{
  "hidden_size": 160,
  "num_attention_heads": 2,
  "head_dim": 64,
  "hidden_act": "gelu",
  "rope_theta": 10000.0,
  "attn_scale": 0.166,
  "bias": "none",
  "init": "normal",
  "init_std_qkv": 0.0285,
  "init_std_down": 0.0,
  "lr_mult_down": 0.7,
  "max_grad_norm": 2.0,
  "decay_shape": "linear",
  "final_lr_fraction": 0.0,
  "max_seq_len": 256
}
Each number is 128 + 24 x the weight over its row's rms, rounded and kept within 0 to 255. Layers, rows and columns count from 0. Numbers have three digits each. The size before them is the row's rms in percent of the matrix's.

# layer 4 attention key, 128x160, rms 0.203, rows 71-127, columns 0-79
093:168098121085103103173142110132135120084141159123076142169172092138138124151074142135152140143120147112118113142105148166132149120146069115141131136097096156145123137127108124088148111133144147144133119155113120086103143134136118116110140160
091:127140118068094105113120122081136117133096131119121150138144129095123125125159143128115139147098107132152135150136111178151117168124142116117162109113137110140151100112142113097145135147153124124163151118132182128153107172118118087104140167
081:145140139124119101118123154136107081130146146106163166127104152121105148113130140153103103119132115110134126125171150056108162152108127149129106122134147117118202084161156139131106130108149109107116142156106096112065130139176103134155104124
081:135108113153111170128158118152145139099159161090091144133121160140147143109124146142132122096123103139131127128139155098130067133117139102135116118081122122133093125160138132067116131064158124123131118112105131113153157110158151128152121154
090:121113097096152146170120094085101098129144106167149114126154106124094093138119118098115149132095120130099101184153125140143139153146136108152117152141120128125157109112107128151124089134131133159094119151142157128099137098161084112159109113
092:153136136120086153117142126112120140198097100138105144111167180122106085097104119071142090146120098113077132154117178130103133111120115103105139112154112128122132126096112135116129069138136134106136117116123137094134164150145180126105106145
093:156143097109090158130101119028099140145116058137165118151148151108077107121149156123101117170097135136143134127117151098125112109147164134117096096168133182133104143123166131104114102154142108135117123111106100084146149124188143122118121134
097:096078152174146109159140104123156218130117148113145123130111150099138117131157157102111122153117089139115114149152160120158125149112150140147153179122117136132131165113113099127137115160114168095163171120110148131119108145129141077092130174
103:108158123146093134102148133054113121149147165158165140103089163125141161120134102120114115142128152131114126110103126122120122156119061155118105136107131131127137133080166131110109111105116135120107123083140074132107097135148123123160119142
091:132121116124148131117101157061093146100133148116155109148096102123125146135123121125122109138063140169135146106143100138101095149138113080134158100110163123119148134147117104115115115107105113140131122139128115130165133123083116134120117122
088:085115117120180132136141117091173112089134158104147130128082120125145152132091136084093172121101117147095141123156139081129098167164152091127117120155127095115144095097145079166160136130148104120116152135133111158131164127143158074155139113
105:124098100191154058129111100156128162110143166120119094138120154098102194133142150124125145099127122149149116124139125109104103103121091114104112129128100111104155131123143142130114142107131169159168113123123092148124087079144099120125103129
091:088164120091155120135174149165142129120122149156135131108113107123112106157167109148139152117117133128087084146097129143141132110123151138148098168110123114080119153175094141086122152133094115103101136142142151116130171130144056097136166117
087:102151124100109114131100120093108125107157133160112149145174164136104111156178113112121130096111100146135103147139135133111097084139141151127122123143097108112154106163103168149116094092076131095140138140131159121139116105141103147149108100
107:124130109129125186143114145113140098065096112110118139149148129147126089130134114129095134131098149139139136146151131115131085110178156106120083116110136112119092130146159148156146043107157143111078145139138102179144208148140161129142090120
093:149109090144127168125089149152116127161111123096083081103129175098125123126127089161157133129152089131102121099127135147133134109124111123148127158089106157126156183143154128119116109130101133116174141104141112102085149110181139123140151113
111:132157111142132147162120138126098144102161162166139073098147164077101126137151154158088125163142123112098099139194117119131086135105116110134094126114157151135141152090155164111086147130141135120112151155127145126094134127169180086120118139
093:134086124170116148122103122099090140098191113119091134160162131128115130133119101134104125143077105092142154098135141112148090146152106121133123089114098114148112155113171131175100152115131073110108113154091103135136149111139147040105107152
127:154145148130066163121150113120133169128189106101117150128124110127126083121139128101093109139148157076091146160125124105145097124119133151110125107089113115141134176184159087182126094074138100116114119113134121116144146120120154114118123122
120:191122114124132088110098138135097155136156164131101093123138105099125205113117133147149099122124163155168103099121104095159174108136120132147128146130158111138122130109133124101148122149106150107117142125123157119131104131069103130153149122
109:150134092145150101156077172040143126181120190172136123121116132127121149118159098176134117109105157132167096107119143102119139104125128111113136127098099116107138110133113172127100097103137123149116090112167133143117110114119118183118138131
120:109095144141136139129150113137092147109111114132094152142095095150132083114094171154128156134134128115114121142180139113125128110096118149138108111148144122124095180165167131159126118153150121150144118131135144141161167141104128087107108147
106:129119147087178123146123124123123121168139157147179122122129143131086159134139145079128143162138113141171112123169106125174146104161147139100109156151104154111155124069126176159138126140085132131103136150126140137096088129135119114110146140
105:097146162154106137109127132122140102124135098160128119096142134151184144114112093142146177140113120166103130117102117111127094103112159143178164077108066049119115152125141130123109154101150102150141130145129142121142147140155121145130124128
101:113180113120094189140119141118126133110112103101136149137114133148112122144097150120130106150113131100133098116125107147143144184104117137117126150091161123134112126124120141139135172163117146153113125118152130146087110130144157137133133098
111:094123141134195093148136109095129084121124079121133094140103115135144122098118095134102092191152105133155137130126119153136116122122139120116113115157166115103116111133121135131134101090118123179125131114149168139099160107121141140165147065
096:092126119125086166124126086158184155084151137103128179155139134136145112155125164111115125104146137127110128117108138158136140129120161138126141129185108127144087172126082145135147094117158126143140113162112149143125168151149183127191163159
104:142147183110100127136108152154121135109108155154159125155146128140099109148124124115098119124128119142119142137139142146140093112132130158126126117139155098136051126085110120120130173151148119144121154092120128167156091118107126142185144130
104:126137138132144125137102161120142131168107114145133149140138126101144139119110161141141119143092117130146187082104131134134128146127147109077156123141098147166144112102087095169122176138128123078151127104140134139108065109103089128171110085
107:154162148181104149126139178104089116130123154139146098140137136178092116114160113117141092138102112126108109101113107131118138146136172158092155124141137133153127124171081178104118120125170125138127121129161154130134137151146124101141133105
102:145095188114123135134169169148129142092121117103151082134125094143108129134136119164135087144122145118105101153110133114103101078130132124112070155159146143135122138133113121185124094129145140106190122158124099143144118125098112153181096139
108:114145100145114157148152141087115122159138200160093130175119100113099150153111135139150132131113155151099157110177122118153085144140128159131096135122102162154135184123149174138126121105129077109140103111159129111162103106124162152117107121
100:126118139149101156126139107049149140074096123132078166118104127107137118132101173102120118095124130165076101117110123151152124146145127111128108149085130103139137122164135134129144134142132097130131139168119161119119197118116122132134159092
115:085112172122145124090145129192153140132088129083141124092115120114146094135082126122128116130151124124150137162136150086162119134151130105142138147139103140124133100134112121117144095163158097150114096119127114127107175077128157118128078138
103:163140130155120119126102137109139200156168193125111129126125163116106123147133125151129124087166125122071139125146103147141131131160118143122112178151122107157148147107112151109128121112151147148122155139068132137127108131128152124117070095
114:146108127133148165134129135088118144131134083084149138122122100124144125096094131139106097139152170098146101131108128118126128129101155132114168118113118135130103182164086091140122103114182161146109140152117151119128134141166157171090116136
099:125139156142085130151112146115097140120185108140107132131149143133131081126142143137104134149139176197050100114136147176124118111114116141130120130153128164150091142137140137164141104119132125143105118120118147178115096139094135096156143143
098:114133110097138125124149139118103137122133139132125124148119107117118153077096157136101126120142073150082105160116144106088159127092116096157091094140141088159119091142138149128142108115176149078130119140153115106145127151168146107139085104
102:124145149174116153152126119135147160068096139114063126156104140146135133140104105120107144165153115086110132169117123116135107160146148113115130134143119124116122192116173108122117089146138137132108106129099126140134132187133109099139085139
100:127068167111141154116115105170202121110128130124133108133123099127119084156100118100132115166119152120102119150152101117130155140120121128130136124115080137104168110098189123093119115115125124136128111200156131126189114114126175124116147155
099:147120125058160116139144158131109141134117107099140128130095106134175135127140145165160128148088096139176178165157172149115107137127131157141136147138102154127130114159131114127081156127121158148157122128120124124108101074153182119159115126
108:124116154112154153160167113136121137198106121060135139103107108125122081097144111104142136124142148122115107117170145165103135136139120153122161166164075160136123127135128183130088135081134100097115120123141131156133125131098156160111117111
115:089106147111156130177150131192110119121116118093124103155109111141164150148122111113168113123135093094111159119120138129141126166114122091130078142118080118108120090125138161186111177123127127137098143148077134103117136079165083120131111129
109:145150122097138129133162107160132136135083076137060105125133129140106110128146106109134122126152119094102119145103136141103128142133131144097130067172160093148142155138120143119151107142161108129108079117147138140107164154137161127135108153
094:147149104120121166124145115110069113098124127085107117089134143167125092121129143132133118102104140168084118107096109139124057118155119126164133142101152095174115150142138104106118126136124130139106127173101128133089133120142145142107104119
091:131133089121084101155076138087098148177159168120140068144121124131128166106137146120114121178119163145144112123104111148140125132137125131121093165135128128132117100072127089170125173144135091131136120142183180151122144129118139121132129118
115:127128052134114114107136151111156151143104090094110117146135101097130104126177157122113096120153137079109108121131149125107107144089173111139182148113103128144153144141138132119122127121114105104119100133167142109165125163152130145103115119
110:059080128077120104084067196168123107108134179185117138125125125108101124101107122164126112147118095141104088135149136146115133137152134116139143111116108088107114117166119099124102145125138141148143130121127108127129131123157145208157122162
096:145124114129138174123113117151154086084133110174117139118141154121150139117190139116085116170106149122090129096124113155111124114121138126151118125088141167145149109098154101114100109107135103087116108123129172151085123164131114112122116121
117:134142103110138117132092127113100149146150151176134146098127135124135160095106176124112105159113081132147139120153164126137158156151154087132125117138109103136142126125152163121148119147144105144112114141141106114126091114120136162111169127
112:137141085120142182142128107177107139147094047104138126115153087124130119117132169106121114124166119117131146146136149157150147129134138146144144083144134110093147134088112137092113091172174101122126112144141112114140167116141117126072146134
101:142164086106154133135088129151142140104100108142105109127153106147160098135120148141113150134154132111195121126139117167118131130127121138129166139155102148151089164170115137084164060125111074158130125140149111103159180176115131093119112136
100:117057131081132108175192123114107113111129191144108137117133112108102106141114165119157093127114136133151103181105124101078160121102137087137166127126089154134110156118130103130101137130145133126134132155127092143138124132144113133124147123
105:109110149158138131113125148110103124111121126107133114183129113094143148082130155063109130135113111133080124103141133125098115152113128125118130112123131161114102162154123090143167131100156155139073124162147158114113141131112108126149183182
104:113137152136127123112105129140113124088089123182129127147099128132163144120149133134102139125100108139111109114150124122126128089168096179128144147106146156139135156135146126190131162144167140095141109135120127126157154167113132124148130141
104:145173145124130094116111148114150145135121124144164115157124123148163157093118096131111162157105120133125118064118139158185123130139120087122165111122164139120120170148126191152089104126116146164120129095097154199109115166142132118139176119
104:136103077127118131111167122138092122126142088124158102135145150122122083137129141139103102186102142113099102103134134122119129116117134184098132133138081122118112126128139119057123116133195140115123101144139146105130159113122199142131145146
# layer 4 attention query, 128x160, rms 0.207, rows 72-127, columns 0-79
089:082125128195081117173150135122133125132136126122093170137113191119145124127142128107145124151129138139091164145148146096141132120140141104130140104126133148109141120150158113107136139100148152113161121161142122078127137140095175174111135095
086:095152105075121153093155104151138079105136165129134116111140154102133121061141119131120143080111155143136135159136118152127121097157140126148127158148127131135108143136136124091102112089136140149143100133104109183134099126123111152148155115
089:133175174105117086123117177128140107142152118161106133120140173118138114135122111102169171134135134104157097118185110142130141115104104140140114110122150170114101129106116170149156122159158167140192145122165102070089113127139122178142088091
085:139138159146122099098114130088120094145128124069125124080085145137128128143130078103113154135136121121135148100124108157088144109188137160126162123104117110114118145131103097105157129105131131149119121135106101093162133142142117128152131171
083:092092072158112119143139116065134129122095115116113095155123126129145120119164172105133131152140124097112148151102073096106120135117173114144111127162106117131107138140160122083145105095081086084105124119146108132138145140108133099119112138
081:126077113135153151102143079102143092111155158177189109126125131137122169129148159165143150123116150167145151138153118126160149144140107092146159119109116121076128139163134132143070118111113181141105124149115148108152128137142096168105145136
101:156136132135164109074127170118146092095148121173131102139139154122121145099123131159124124155087155137133124087109165108107103146133152080115102197117106159135150085114166108109156129161133109148110117140158136100105148129100115122126086121
094:129127112136161142166129102155144108116082101093153148164120102119100103110136139174158100151146072119104109148124124143151132094133131162126151140125132175120150150110081187155149146132126121115130092113160142151129153103120136154080159141
085:124079149146199117116195115171141120087105122138122134096137144079103158099108115148115151125134116113092115147115135104160142141125144147129138127147095110150102128133149148153103118091107140156124151117153123132071132139155086174121178131
103:147123071152117126169121168071083150129149109115105124163156145140119122123115127119101110139131166135079144117113112105143125095119140127142157144149120142159150158129101123119125053147111113128122099139131169111139128155126144134105130113
085:072149158138177104122135176205146120097091160088074147120124148142148138105123092092117153085127139152077155139168137134097113126132133106121124139132142122168144100112148148126085140149130117112164117129131152132079110138099138095125164147
090:144098102145137094083089107139151169152117115076088157101134099116128088117152137119127098132143136093090070107121113105101127121133121097115110124140100160113139131116120092103146094162132128125143100140130112115105135133132131047131150151
098:112170120160124074161103134030125140124115071187136117156131142133125124086133158122105148117159131061133160177146131136134084143128146120162138115141149100143081112139149129112121115146127120141122119091120127123143145137110122161126123116
098:084099166094089079101151117104110105130122138128109128100111094139136128132134148153144113124152117122102096106132145085164150130147096100110094128110100092133173091135167122112085132125126143143111131138118132084144125167139093126095138151
103:091125131129090142104153125158074113141158104176097127137142120124122115138109118138122092130092148095126154127115097106098115157152142168134134115139113092171133114098175144154122166167166138145120090168141156175101138154127150118132102154
104:147146146123117108117121156130136112129108083099134118138141159137139138096113126123139132113125088137138167129133095115145180115094092120125119153108143141102113159127147115140132181146115106105173071104157132117142114076115121151127112169
096:105136138141135085131151142123104176115129171152094129118090119128139140134082154137172128156122146152140152175108092130151152113127151121129122150154155141120128107099120118162117126145121164126147121146121154117112157114160113128134131062
099:099078162143173122105154117147162104099105088151126144137166126139112170172124155109149151141121136139103140089155125117126122109152176072123153119153139119142116159193134110145083098129162090132138124117134109170149115148136137188133157154
104:085121168136158155166149076174192131129071093134049163176144133125121154086108141100147122129133104145168165129160141142098132127142130061116142105127163130100123148172128128127115152135141153130136116113153110124148102104117138116141123150
085:145102091141159113071071140118144160113153135120103130108159110133128143101120103112145123107155127089156117152119128115143122140132102127130094122125106148138128116149125113122163158116107093122117191097127154148131111159145176061116131149
093:097164126128063134128089081123128112103124169135107150152120130107115183125137113139122123144145080104118144180101126117108110124107115096126113076145132147122136124134155150135158134121157141096088122147105114123141126161165112110116115136
114:102114172135155140061180118135130048146132135105159149112134108127149151178105095127154146165126135137155116113092140122133133130151149088146171130119145138094146121131122136134125155135135146122098119113123131093089105114154127127124124114
099:128117125117130139136137176142159145182073196097101100137132166161151123137186128115087097115163139148127140168129120133137124135115107125079162085153129151110085105134114117131122096125140167118161125129138131133157152150121114114112121084
100:147101144147131102145159088066111114161159115113147123103135138141158144132156125124108139167101112133125131168094133082114087121089147167101137143149129158101142074134116084141113106112130155103130149114149156125152161094134114117117083122
109:153144091138104045127103147089130153116123212086117127104097133149134132150137137091133147103115134109137108135104130112134148145142140117113174163124159095084142117198161117137074139161161140091123111112133106121151125096107108112127146167
107:154141089176100112180091115104140145160115132140135104121150153190136119140137146179158091092123131153091136088146074121102148131132137167156145120105140116140131158148123137169147106108137146128139142126130133139152080137103092167128096101
107:100194120132119184114132125123125131139111076089114143126110088121155111138135148134136139131127136107131148073125123139119120180102150109124179104106123135127131132120142089171075116142141147168130126098108128103102155093142135083114135109
094:138113140083082164101131119120138135092103141134109104117127122134152138147122116131137156094115132161127129154141148160097155145125117126175104097120151102121102125140149113138143136112107113167104119116145113131122138111171138132114154144
105:115145112112142139084141130121122100117140116109045136108108140128121145150145071109108135138167146150078074095146144082134086136155137110135174109087166131141105132146163077147121125137155136148101117147135113131148116103106159096135080095
097:120137128092052148172114123112131091130119135122120086130118095148086114143121168099130122136163143135123103099125095138125139160112122143140122131132141104158086132161159108101107163097107087115121148142119131170088159111125161081123093105
103:087113155133161138128118088111128037099110076151110147126105145132124131118145109099147131152128111108172064144119128114141136117118087144166137119144163130160116176146070104137136118174121170144157123105143130097117106126145097099157139125
105:111149118066088117122108145087149119142106091180145138153155107175129147115162080155109124116132106130142110163095162148145144139139116132120143167134104137106142127136114184097110105150133105127107114141114141140125145110082106138124076153
100:108114088151106131186075135098147150123174144145153122145129117105116161116115179158128107123119161116138092147111105129165129117189126126122117133138114168107143131127138084142093164163190141137124140098123157124114102113104110173077123129
102:110104143134154165133150079142120106150116074157116136155132152150103144113113158116134158117090131144144165145140152101116176166144164135118130160078133106119131067136094091117136169099146157121152136128082126099122116102143139132156144169
092:165139111176128118137148163177100146175112144153120143136131105115171133087137151155121177134134104127163126156169170115083122096140093168139126146180145149127090117175163127120107151101128142150102118125131130140140097096095111111133114157
096:114122178119096095126109071167108111152157157152127080161135175153128135104142121125141116141145137084108134123144164115115170124125105092132160132127116136151131111123116181136104188132145160127112115128108133120135102132187082114128096165
098:150138108132118136084124108156170095114188146100158099132146093160147057106104138108133125119121131101147138117112129092115106068152148123109146146101123135158121123091120131074155135117126079152116122119130122124166118146108155123132135131
106:107086090175129177128108132114078179140126108118101155124124119111154119097129132130093124080160134127159127115151147168112090141125111160155159139121141139145105125097113138092122109114134104114091131092146119052133145106126143169119120128
101:119125113140142166127113102128059127122114094111131137121132149105106176123127182126130138137151097096178113134125145149119108126116128141132133113126123169181119154127138143117079134150096154073098113139128103149158143171117134111112130164
107:166141172168217101058169133137127113141137145167131132121115152125093149138121169146107145091134150140120161113132145134126156154139121158146125142130137113120144083144123105128153146086117127116131143181107148161118123144104095138135168100
096:103126182113138065093109145145119108087112123156184127152110102163146124145099126113137127100119107154135129124141125131163122142130152133103128148118148132103113127176094117133143146108146116141107121145122124124093133123129101167168156153
110:127161091131082149072057144141134140130200176103153128142126131121131081132119130125162102137100154130155142136124090148110106141105191151131125093146157162157103109107141170099151113154176130147135103133116146122119159145147156140096141142
098:154176133132189110132105136086125155150105097145115119176138154130128174099149156122134142110125132147155148096117088125119151149161129172081150117137112089105137140113145097152166123135138130113134104126123098112130184077166132169161131124
102:125165093120099136144129115087126095160115088137127119139094139097067123169115135136131146116147132127104132137094138094154127139151124172070192149100082125143152139131145138150132139122136111134185138150192104105096137124159112158130137121
109:090131128104141117138168089143117124136140101104097131161118093170087147127174152135113124165149119137107125109129102115089100127153157104155118143099156138111163077138081129107153098109166120105132147090128105100152133131143134084136113154
100:113132153145149103134137104123104053078116118074113101154120101127076118098147119131142154140111145167114130141160149138111087131125107084160155134103107168129115121126134087099104087156171172121128140115110112146119133128109124140127166135
107:162102138100107147142127105200100115128113129107124110146152150157106096120150115140126159130119139149107132113099118124132110157179135089134089076155125136132096161120094122136119101149200106096149146155142113152136146117105135091115116113
104:162148122126144184150115134115084127139138097102090105140108160062092095128140143113133112113103127137140133138127131140150078129120138154118159119150091089105139144148113168127089118104090151153118115094176141120128119145140133095137151119
108:074090118118154156129165096101101054116135074136118118110125135131145143171101145151120170131136110153159128114137114126083127128116135075117103137100168131128125117099095129117128130105136147093116142130150110106118141112129141123097082161
098:148129121120096127137114125107167182128129121113125110133107172113148063104116091102116120099082106152112144185127119170139103173142114127111182153124129139135144114132116132158176134121124153059128120097108141100092138125148126101095142108
103:166148148131122112137113100105130084131150135123155104094118139085130142109134068140131117118108133129124136133110191142094124145105103139111145060105151095117105086113121137111108172159118175104165121107126138105099104147146115136104124133
102:076100106137151122084151062153127166110133146114108104117096139111127140110115146102109120114127137152112133148125143144122139149143159190089109130157103101123133145140140144080164114070132139130115136136135122136101125126126091121118125124
106:119147114111100098141133072096119120160153110102112088131161143143152125114138154091109169122122117153112166084145146125169146150098140157116127140114125150125150097090099143134127154159117142156081117131145127122159115150157132133134154076
091:135144119135125153143166103067143126114157090105107105130088107104129133187136132123146136119134135129152127144137121115149113125130136109149104135089155160157118126119148157131115121123117117138166140136059130123123112109116122143055125135
107:103136121093086143106165127115147094130147071130082122116149108149132097118123123158150131127107185125144190159167141122090116114117108120159097145118120163129120174141111131126087140155146148081111114096137138115158081147140108159113084144
108:172163089183101148145093167083107095100144119114147153112142159118095112105188121156158142131154131095126109132118153082127133109126110137141106118129131134147119194157133104107147111135152126106165133115139146144153103146142137104094153136
# layer 4 attention value, 128x160, rms 0.203, rows 64-93, columns 0-79
104:118159146152116107134126091136130195117148151126159144124109111135142112118142134154128170155128128168156117113154085125133122113139106146124097130170117144110137141149101086124117143120134131177130122166138152107163174146141111139119063079
096:146145137097111153119108098132103162152135141126123123113121156136146078150142120092130155121127140127143158153178105142109145126105112130148161083089153142121123142134122098117063161126158089128103100132138114107161153101123136120191158158
098:092131116132156114123078117129101120129122106140141119141101125130112101150118170153119119160117122106153136094141190133107105170161096072146144090110167114132138122144099139148159147180144112103115135146174123107116101145108148133110144154
104:166105085135133096133100167095056098127168112135110093148128111095087114138138130136148084140093101109142124142190189106152089133127125166118109105075111114136100115128089129104108125132111126108171118097114169101156110117078097095108108129
093:151132132145144173181142182149104159101110128132111125108127125154102125126129123114113122120114117102090133117158160148131125116120153134158114117147155133096127077122142127153095126089145148183096127136129093123076129166123154105130156111
095:141122186125127156081170087130128149123131057095105141152119138085091161127108154124125117162135138117121105112095131134122145163150073174154139131136090155137134127151075097125134138135151144125123133128159078097158149113121142146136081132
084:103139121121142143144123143141078109092088142139118157113094112109099134145119126142107132143119151125148171102108109147119114087108120131129118120156146125128122120146092134130186165092094138123144143107137117148160090116125106113149093099
113:096156115084128140107112076172176108138150118162139157168082123145166103126139114098114135140184124119136138160155103189084123141100144128152116094132143159108103146143143096134096143135144107103129083090124085107127173158115148144133080106
107:194155136099129110175100128170139128112119168155155111153162123127130150099123097092137082165156144161096125136105163157096118065135143141085163130149084121156098086151103144134139146160144091129131141095117114141138109113140129146097137080
099:136153144156174101169121121155145132141144095154102162090111133100120120150149097171088143069136114122104132130177107092145139124140123130140173121122125106124135122145094129120148115082137142113105143124149159107101154073137161112157092107
093:115074127147123138144121197117099143146151141123154133117112121099128126080100116116178139135151118122141122147116157119143136095110165141132125126113124120176168107155130123114167168107145157144130133152107142106119101128157113123087135104
111:126115111119125149120094139169122147095133109111073170127161058136126129167165107110126133111105108134128134144135172128110147138150126114142134151103102113133126105134138127064091128096129111127156081153131112130127144132092127137093117171
098:167116128122160187140136132141170113138157109140140170102138136136115124156111146176137106144108153122108130156131125118141147127133134118161138085103109075122140110133126111143122127109151096115108135114122143159108106126088123127139144131
101:150151103117119148106105047143139135121135138088108140092092157128118117144153114179152158117171179126129102135137142113128140133175156142142112140175140113138138158160151120137093144171107157119158122163134126121135155082091173104123178119
104:126102134147130099132149101115139156143143109150128109148156106100147114160113088116069131158109165167101089078153130138134094189123129127131111145130173140136123140114084159130124117097081095139122082110172181130127149139105127135151120087
101:140138122109083153158105108164114151106135117115131132121152123099126128202127091157148143127095107158165131134151127132155119122176142152113076123166078114140101176124100151115105141148142143128129128141104152141129097152069140132124181154
102:138104111122118139154178051067116174147112126139100131150147132158137128131127124110121113120114125119132112140138099158099157159131104149128130121128161113140096100142113110136188092109111098132129089097132145152147161146131114095151147133
085:148175152088131148077095115129120118155157157108135093093108116117156105178135138118142123106126127096143142141104145151131137178149103095135105136126117137130118109125144101151131140111105099137139117145163183079136062146144113129109142129
102:145198131129155111095119151135119089108141129183128118110117135127136124130122162167130143120126120134100143062074136136134139116157115125137178127157136118135114141103135140123168112090112146136120153127109152131112130160107145107176139079
084:159131096123134102151147111149112088177095105084137160146139100116157126116153161162139140099144132155074131110082130097139115106102143174159135133092127147150153132137106128115158116109128118169144112129160129158110108123139154145127099128
102:107115087126120106129172110122117170119097134157136085084116117135159127156134183122110101127155150101165110074146088159088139090153106137130160123125093131155139144139123119115095121139134166105119112130110134129125094151147190140130113110
094:129101097036116154163107159139141086103105097152157131076115142082126090126149112149091174132143130147123138161163168131128147149114135122092117113139131110115176136154127170147117128108096132144134090137159126132113109122123095117147115127
094:095126147137127095150110119136101104123135093125159127138160159125098113116129147129153164125123172137129120121166148130130133149105115132118102104112129132135143084131117104192124138121156076138158121082125151124134075165117163133186172133
106:129098150131141108107149121111131097167117084144110110123160117142202145090103097104125157121082127099123146135091118123093103109129131164117163148106157116127180125135131163101112099152105161150089111127154135125096078112090133128114107148
100:100153141169146181107169112159129120167143132141127137137104142154104127134149129112149147136113100101136160124128151082160107104119094162093129129133121150154142116132116115123101156158087126166113140118101124101189184177142080141129131135
092:112067131098174175134141083128089093143131142102128132144131124135112097124106115115113118166156173120098150098112139165151149147160143128137119176102157112146151130132165095136108130148089179102146136107143178101099130124108111126117137113
094:133124102157154157154145146121116124129139148164095108125114161178119081095112134098095135138136123133133095144107128155109114133153108138151186099133128143159130182122090122119154148083139129100133128126106099116111119150192114096150112171
091:113108128131126104109112161132092051143068145105108188160184143112092089112155123174111118112119123134145103143129117111094096142127102119078123107102137099128206110128135135125100124109137128107106117102133136119138124114132149109126125083
108:156119127113059135131111090153170185097129107098099116134117133160123101127126120143142088097145136109138123153082096149124090121135129101095157135123104135120123124180117122122166117125143143123115122111127136147099159136165157080142102134
108:167118135137136149119104121158170117106127137090128163148120129132154095145138101149164171145060118114115114160113112115187121105136097078126118094111097148148120134106140158131128132149113164125148126094103083132132124134182180145102095077
# layer 4 attention output (transposed), 128x160, rms 0.209, rows 64-93, columns 0-79
103:110182103065147116157162125106124114142106145099071112111133136136096130177144111102112155128125122086110126156120165084124105140144155127154167133143162128102126112127149072165092095131104124113117154129151127116108160097136133123114151113
095:091063134108128103152188097102120108116113137135135121126107148161152159130144092136079172134113140118107129170114112128152129109143124099125139156149112151100204118082123146089123098178101142113119140130122133062073141131120153123104110141
101:098135162146159076119127081111118103146104089173139162104165133135101149128166129109174143134119119112090083122113166112144139163093137155107100117170135136126104109113156156146079121095156124158156128136091105137145156133142120132112145108
101:123083094165102122189151111149141150149086138137128142126132126161144150097109166098119143119092143143136172151105105131137144118116142110113115134182105106111144132159133117127171141147142146112131124135183107151095132132165148123156164101
090:135107153124153123116120068120135111093119138134139179109147127135104135123092164112108124133173153153147127075184132131112099148153142126124139144128122122151157124124117135152088137080135131081148134103146085143178123097144106108078129131
100:123145087114176125111144118175100161075107090143102103166158141131109163122092149081090147119110129128155166105114129154153162077110119098136089146128107129120121143105142142135106119131083129131119127138124101115152113084099137159113134092
092:129125148138140146140100116171141146105126135062081114131139113115137117129083174125084123084094127120117144158084145108158160147140142126122155147082120142137128151124144122152131175137117123125121133145113142142113105143124135109083165098
107:085123164120145172129155106066122064130081057163094129131154123131122107124137155160134138126113135141092104160125136101186131105097111159126133163110119147147162170122084122110158108133142077150068123148127180144160095122129153112127142144
106:132105098127118102145128129128130164103122115130104182117082109116088125135165137179128127060098095113138105187135126157115129141143126120149125173132105173098108198132150136111124122149127124143090133151101128134111122139112110080127151130
104:094151142108146156069113103089132158078116132061146109129152112109121161144105163105131155110104109135129128083180130112132112117133150139101075112077175150134151155124160143146144118140122152111132153129124116131166123142111143134121106161
099:168156129126111109131098139159117143152091175157122126151164111089095149141174108109066120132096136141092114140129145109171115154145151128142122071151119145094164150081116125137148132122125134104141123152134077164145167128126118110155152113
104:109089187106122113157166079155133114110095118118128102134106174122096146143114154116103102149146114098183119123167163167109129088130103130153140092128094130123109122143146120162143150141126137131111132117145149138131085106155144137121101168
105:106179137090140124161075110103119124121138146130129126088141154142113123081162108110100156109113140162096167148110144143172132140186146119107126148116108146133136124123129136143140125145172137118157120084164095139125133113116140167098142127
105:053157173077161093147115113109102077127132129112137088132147093130166109128143153121122174132142120124138155125164138174127155138109105096140103104124150164121148110115149107110138134109125111125095142134157121099139152116113107124178087115
099:143128103125105159095161105097133120173117157118101168151135148150115103117127123203149159100114128129123153164100048135128128120119148143139132127124113134121136079121123091129106123130109119118136147149111119147168149121135173127102110113
100:161109096132174137104159088141175149143124129114086106126100170116123096104111159140100141147145145144147169163149150125115120126141115110094129151124144131088127151145168133132184145151115164113134159109151084092083140136124131082148163108
105:125144124108101119120168143162138124071138179130097147097116133161151084127091143143085110131119133099124102157117113102124138149102141132154097157088138146148132131148116128104099130142171119149157141147113114145122180123122194129105080155
086:114120139145189070106159104090140146158135113122113168132093120102126176122151124120123117106094108126125130113131135122109102126156152160091147147120156182156091134102106115112118100119112129151136093084139117096114174127107140129156127088
094:127094162155133114119115119115109142113157096055144134102133115126085120085134122126126140103129127120080112139148134107152117105117141113190104148085117182109137112106155123157089136144122103142140134142134095120139145118100128106104129130
085:125120173137105135128131130087128150145191184076128124102172136120104134132132158080077169117156144135124158157130112146120117135135148150104128080151146089091107090141120152143121095126144144109107135135154140141127085125143158134116092116
102:136083163100157129150122083133111122120131084118116109104117135138095142134108060125098198146137125161100149119131137132158130130092122113150114152130097177099117142072133142109096094112123124127120150159115134135141169099141135116142124090
095:112168164123145182121132114158113107172137195084115108148164114143134156163123126133132105105122145143152113115119121087140139089131104140146125136172142124173100141115140096113114146132099163099092119119122159133161095114131113138124104131
092:155118125142139115104140118107128144199117163126124097078153101147132124129107140141155147122123154114087172133109118139147155139113140087130107073179099161147150152128170162092174117122112115130147119112122141127137169110126106165085188167
108:098141105165113142129115154137123150126123125112128183137102175108078149164129101079117087148146148146166182130117136123135147160134117158140109112178125145154098100123079190138106148125130124121126127129114179107151062142100140106148096140
104:117083129122130128132166105128180116164120124154119097139115090094127120103117120161158112115108169134103125126115156147122136187143117091154132093120157087093162153119113127159131120135147116125174106128134118107120120130104121092102140125
098:124140157126116117086101154135083152107099146200125112090153150137121153066118135163117103138138126131133157127096105116117148117094144102088138081113166126137101097142141100127120111091148117156143107114122132191140145151117128120147101134
090:112128144098068155140105093155136103118119153122164154082132107126114161118130122168152106158103148089102091146116138139146105132123108089130112154114127076080163112135150097140182106144158126115115133156122166151114144152102152140132095132
093:114124137142132175114128133105123139167126190153193121066125116169157183146141145090122127112121138143124099127131082094172128190119129119123129121143133072140089111129115129130150152114122107115114123180143124123134088163120139071147118140
098:095133122097126160101126126164121087089101063075131118143089081117118137133121123113076142161140163116110129153120134131152161126140130117182147117143180153191116165090128099121128073144153100123115105166126110101127160115099129118126097104
111:112161121127095110121126135128153076136127111183139125151108134155109146180143100102170098133113148118103109144133129111122124091154124156079169142127131079107121130190137182159127092108154125101155136115127111115126116125105093105146137143